Weights of a small GPT-style language model, trained from scratch on English Wikipedia.
Architecture: LayerNorm before each block, learned positions.
Training: 517M tokens, 1972 steps.
Each number is 50 + 12 x the weight over its row's rms, rounded and kept within 0 to 99. Layers, rows and columns count from 0. The size before them is the row's rms in percent of the matrix's.

# layer 8 MLP down, 320x1280, rms 0.104, rows 299-319, columns 384-511
096:52 80 45 68 57 55 47 52 61 47 61 40 40 59 42 65 77 57 48 45 33 39 57 52 59 39 67 64 49 53 43 46 50 41 46 57 66 47 62 35 48 48 64 43 48 45 56 70 51 26 65 71 79 63 57 54 39 51 42 39 28 63 77 41 40 44 74 48 44 46 56 64 70 46 43 53 80 47 59 58 40 47 60 57 41 48 65 38 41 37 66 53 72 52 53 50 55 36 51 54 55 24 46 60 25 54 62 66 47 62 57 64 40 46 63 51 53 50 67 34 49 43 50 42 45 47 50 39
101:66 45 21 61 40 47 61 42 45 31 50 40 63 37 51 62 48 52 62 48 69 45 38 42 44 53 41 45 46 52 45 60 53 47 57 51 19 44 57 64 83 45 33 32 47 52 80 38 41 48 59 60 60 41 46 51 53 45 28 42 46 62 24 38 38 55 36 63 51 34 53 43 43 47 63 61 47 43 44 59 51 58 28 49 32 47 48 53 47 37 50 49 51 51 50 44 45 77 54 45 35 58 62 53 56 21 36 52 55 47 58 70 45 63 28 44 50 69 56 49 39 44 36 49 49 40 55 35
102:55 49 47 42 65 44 56 44 54 46 30 57 50 45 37 57 34 54 52 39 33 50 23 42 48 55 39 48 42 48 34 64 37 68 58 38 43 29 52 42 35 10 56 57 44 57 41 49 40 45 64 42 56 48 45 65 32 32 49 51 68 77 53 71 41 41 62 46 46 42 37 48 46 43 65 50 50 62 69 56 34 27 58 34 61 47 29 51 49 34 56 39 38 45 56 48 55 53 58 43 55 43 40 47 60 46 52 27 38 41 57 53 56 49 47 42 61 63 23 51 30 33 41 62 37 49 43 54
101:21 63 44 44 47 42 47 48 63 56 19 49 61 51 40 61 57 49 53 38 50 57 41 42 47 43 62 55 41 44 25 51 27 42 55 38 51 25 68 59 43 48 37 47 54 53 64 61 43 63 44 51 42 51 59 28 56 49 62 77 48 55 26 67 56 62 59 57 43 63 31 41 43 55 45 33 56 50 65 29 54 58 61 29 59 54 48 58 44 67 46 45 45 38 68 65 45 48 76 32 63 37 47 51 57 43 66 47 42 69 26 49 48 36 55 55 39 40 32 55 49 53 31 56 31 53 62 45
097:41 47 49 29 64 51 57 49 41 28 39 58 62 60 45 63 70 42 34 37 41 53 39 47 58 63 31 36 50 35 56 75 39 47 54 44 45 52 61 42 37 28 59 39 73 25 63 66 54 57 33 52 59 34 61 56 65 32 47 32 52 36 35 38 58 56 38 65 31 60 41 55 53 25 44 67 31 56 59 54 48 50 41 37 62 70 70 57 59 57 60 60 66 47 46 56 64 38 31 59 57 39 69 25 51 49 70 24 58 36 49 53 33 65 46 54 27 51 57 74 40 55 56 71 28 54 77 55
097:44 55 55 51 52 48 67 37 69 51 50 49 52 30 57 56 53 46 38 36 22 45 58 74 44 56 61 58 47 46 49 26 52 67 47 52 74 56 38 48 47 44 56 46 53 48 57 50 34 58 68 29 34 63 61 76 45 41 40 45 35 27 78 34 54 57 52 47 37 54 53 12 38 43 42 48 47 34 59 62 61 35 56 37 58 44 27 59 52 32 47 40 33 40 55 44 39 71 74 48 41 56 39 66 37 46 31 40 43 29 36 37 50 65 54 41 48 50 31 44 56 64 37 56 37 70 33 42
099:57 36 53 47 34 56 37 54 50 42 31 63 48 37 31 87 52 53 50 43 61 63 58 51 49 60 69 46 51 42 54 45 70 50 47 60 29 54 46 53 75 42 77 33 56 76 53 65 53 39 60 49 66 65 57 45 53 64 52 47 59 30 30 56 51 43 48 60 58 36 54 50 66 55 62 55 66 49 75 35 57 52 43 12 39 60 47 51 59 56 55 66 63 33 51 60 47 43 77 55 57 69 64 39 46 67 36 45 51 58 43 47 49 42 63 51 34 51 49 72 48 47 47 52 47 35 27 38
101:31 62 61 42 41 59 63 32 43 42 44 37 79 36 55 44 42 33 35 30 54 56 53 50 60 55 56 67 54 49 46 54 52 56 49 45 23 47 59 14 45 61 61 63 50 74 34 47 46 44 53 45 60 36 52 64 30 45 46 47 52 62 44 40 49 66 46 44 43 44 42 60 49 59 51 42 40 47 58 45 71 55 35 71 60 72 53 31 54 63 33 47 54 61 48 53 46 38 53 52 52 54 55 51 51 48 82 47 45 50 35 59 50 71 68 56 49 42 48 42 75 56 51 63 46 27 67 52
101:44 20 53 61 24 71 46 33 36 56 69 67 42 55 58 92 50 44 47 61 39 48 59 52 81 41 55 67 50 49 64 37 57 48 60 47 59 57 41 68 52 44 34 58 23 53 45 38 52 39 51 57 57 59 45 36 44 44 39 24 53 36 50 31 45 22 57 48 68 46 49 70 40 27 42 47 56 41 37 52 33 44 51 61 50 44 53 41 51 41 61 56 57 36 42 40 59 46 69 32 59 72 47 43 59 16 50 63 32 69 38 62 53 51 44 38 66 59 71 61 38 51 48 39 51 53 53 64
098:43 66 54 37 42 54 52 54 55 58 72 37 45 35 57 23 74 51 60 36 56 44 57 37 47 47 27 63 58 49 53 62 41 57 63 65 69 63 48 59 38 60 75 77 28 42 39 63 36 24 69 52 45 44 49 37 59 76 70 58 70 66 63 47 66 49 36 57 64 41 43 62 28 51 43 60 39 49 39 41 59 72 59 47 40 59 51 55 68 55 75 68 70 53 52 47 50 53 44 38 75 39 62 49 46 62 43 71 53 35 44 37 43 40 51 49 53 48 44 18 55 38 34 49 48 47 48 61
095:54 29 46 30 38 64 47 59 59 48 27 57 35 48 19 43 43 39 45 45 48 42 54 42 55 33 60 50 48 68 55 27 44 59 60 58 57 39 45 44 52 69 60 60 54 36 41 55 56 40 31 46 51 51 50 61 57 56 67 68 56 44 43 65 66 66 43 67 22 44 73 49 55 60 36 43 61 26 65 40 64 51 26 57 86 48 38 67 63 12 74 32 41 32 60 25 42 51 18 47 48 55 59 36 43 46 50 58 45 34 42 50 47 50 49 66 50 22 41 49 48 32 48 47 63 53 42 57
102:55 48 40 51 60 50 49 51 50 22 54 78 54 57 56 58 43 55 61 49 65 51 44 51 39 49 59 46 29 44 48 53 60 44 40 59 54 78 68 47 49 43 53 54 44 43 68 33 54 65 45 30 51 47 60 52 67 67 51 45 59 60 49 30 62 55 36 55 50 50 51 54 61 53 53 57 59 46 63 52 40 83 50 52 61 48 35 34 67 60 58 34 43 67 53 27 34 67 33 73 54 41 45 60 25 60 30 50 49 50 45 49 51 69 51 64 37 72 67 61 63 47 68 71 45 37 56 58
105:45 40 63 52 60 68 54 58 53 52 51 45 62 18 59 36 56 24 50 60 41 53 62 42 65 32 54 52 41 48 67 29 36 61 57 50 53 35 59 38 52 58 54 48 50 47 45 57 64 59 46 51 40 43 67 52 50 65 58 17 55 33 49 62 55 72 43 51 46 53 46 65 39 70 55 40 36 59 64 45 55 34 46 70 66 53 47 53 56 51 47 69 34 30 64 51 38 41 43 59 26 61 51 57 73 47 57 33 31 48 48 48 59 75 62 39 18 39 46 71 57 49 65 43 59 36 46 50
097:43 52 69 68 70 54 47 33 44 52 49 46 41 45 45 49 36 43 38 57 32 40 78 63 75 51 46 49 59 48 25 42 35 61 69 40 58 51 44 66 51 61 19 30 35 67 54 48 37 54 61 53 65 68 42 38 42 59 72 54 63 80 72 57 57 54 64 61 39 52 29 48 54 71 54 45 61 38 55 42 63 51 65 49 50 56 72 42 64 64 38 50 63 43 46 57 67 48 68 40 54 46 37 46 56 42 43 27 68 62 47 53 34 54 23 75 16 35 53 70 54 60 25 36 49 54 39 47
103:85 60 34 33 38 47 36 47 55 73 55 28 44 46 17 68 43 46 42 50 40 24 47 46 55 26 61 56 59 53 52 53 34 62 48 43 21 45 66 39 46 56 45 49 35 43 40 47 31 36 43 52 33 64 64 36 56 55 49 51 69 44 52 35 41 56 43 73 56 60 68 43 73 50 40 51 30 33 41 53 46 42 41 25 29 37 38 53 44 23 43 57 47 44 55 57 37 57 66 40 40 40 42 48 35 50 45 53 49 31 56 33 35 39 42 36 47 39 82 41 52 53 46 58 44 64 44 69
097:44 62 65 39 46 58 35 62 54 55 24 55 46 46 78 31 61 33 49 45 39 78 61 45 55 44 50 56 39 31 52 49 54 38 50 47 59 25 35 49 33 54 29 46 36 53 37 60 47 41 37 50 47 73 51 49 43 68 31 35 63 49 32 51 59 49 44 35 77 41 64 66 64 28 52 43 27 60 58 61 51 48 45 54 50 53 58 61 31 64 53 53 71 59 47 30 49 36 50 68 78 62 36 45 61 59 35 52 50 55 47 23 38 63 58 42 86 40 49 33 53 55 56 54 67 41 56 41
100:48 35 53 80 56 26 56 43 66 55 50 67 54 54 53 50 51 56 53 43 46 46 55 49 36 55 47 49 42 28 38 25 47 33 41 59 70 52 27 62 52 42 82 48 65 46 52 39 43 60 35 76 73 35 54 56 43 42 38 33 52 41 63 32 36 36 56 53 47 54 47 37 42 55 54 58 35 56 39 46 55 52 49 51 34 41 40 64 55 67 61 41 67 36 46 54 46 25 58 65 34 57 49 57 48 55 42 37 53 54 71 23 38 50 35 50 34 46 19 47 48 59 51 80 52 62 45 41
104:41 43 48 59 45 69 44 55 50 64 18 68 45 60 51 58 58 42 36 37 46 41 24 28 39 42 54 57 24 47 27 60 54 50 67 53 63 50 61 43 57 54 40 71 50 59 28 39 60 50 47 46 60 57 46 71 53 46 48 47 55 57 48 36 39 44 45 48 28 42 53 32 64 67 74 50 48 48 52 55 52 72 72 65 35 46 27 39 46 53 60 63 32 42 55 46 33 36 50 58 51 57 67 33 74 57 54 57 60 49 39 49 48 49 63 48 43 54 37 26 46 49 56 46 66 57 53 63
091:77 45 38 50 62 47 65 47 47 53 51 32 39 57 67 46 56 76 66 43 49 40 48 47 52 52 59 36 56 64 48 49 52 28 50 53 38 19 67 57 66 39 63 61 42 36 47 53 54 59 55 33 34 50 59 60 60 92 55 68 54 63 73 53 50 44 62 42 57 65 26 46 43 59 62 32 39 56 48 80 43 60 74 52 41 35 48 49 74 62 34 46 64 63 43 55 46 45 50 61 77 38 52 54 38 55 58 52 54 31 49 37 58 66 38 63 35 65 68 40 61 62 55 51 60 62 38 48
099:52 52 53 47 56 46 48 55 52 68 37 61 42 50 34 55 42 55 62 65 55 56 67 65 60 54 53 50 67 52 53 57 34 39 55 48 58 58 52 52 52 68 53 68 38 56 62 65 59 42 64 42 26 49 51 56 51 50 67 49 56 49 16 48 50 63 30 55 62 34 40 54 51 64 57 37 70 55 38 52 29 39 20 56 73 41 43 52 43 74 26 45 42 60 63 44 46 55 48 53 37 93 66 39 57 42 53 46 39 50 36 42 51 68 41 46 49 40 71 59 25 55 50 58 58 42 54 32
108:44 46 46 52 55 63 75 70 43 42 64 54 65 82 59 60 72 49 46 43 44 79 59 34 78 64 63 62 41 36 55 46 28 80 33 53 66 64 68 48 25 50 54 46 54 48 35 31 31 52 37 63 41 51 31 23 37 54 61 59 29 43 45 59 46 53 69 62 43 39 36 52 47 33 39 31 63 57 65 52 38 51 72 58 56 34 49 59 52 37 36 48 54 54 63 50 44 49 32 44 60 53 63 57 57 62 37 69 40 33 65 44 67 28 66 47 75 55 43 30 51 41 40 57 51 47 72 48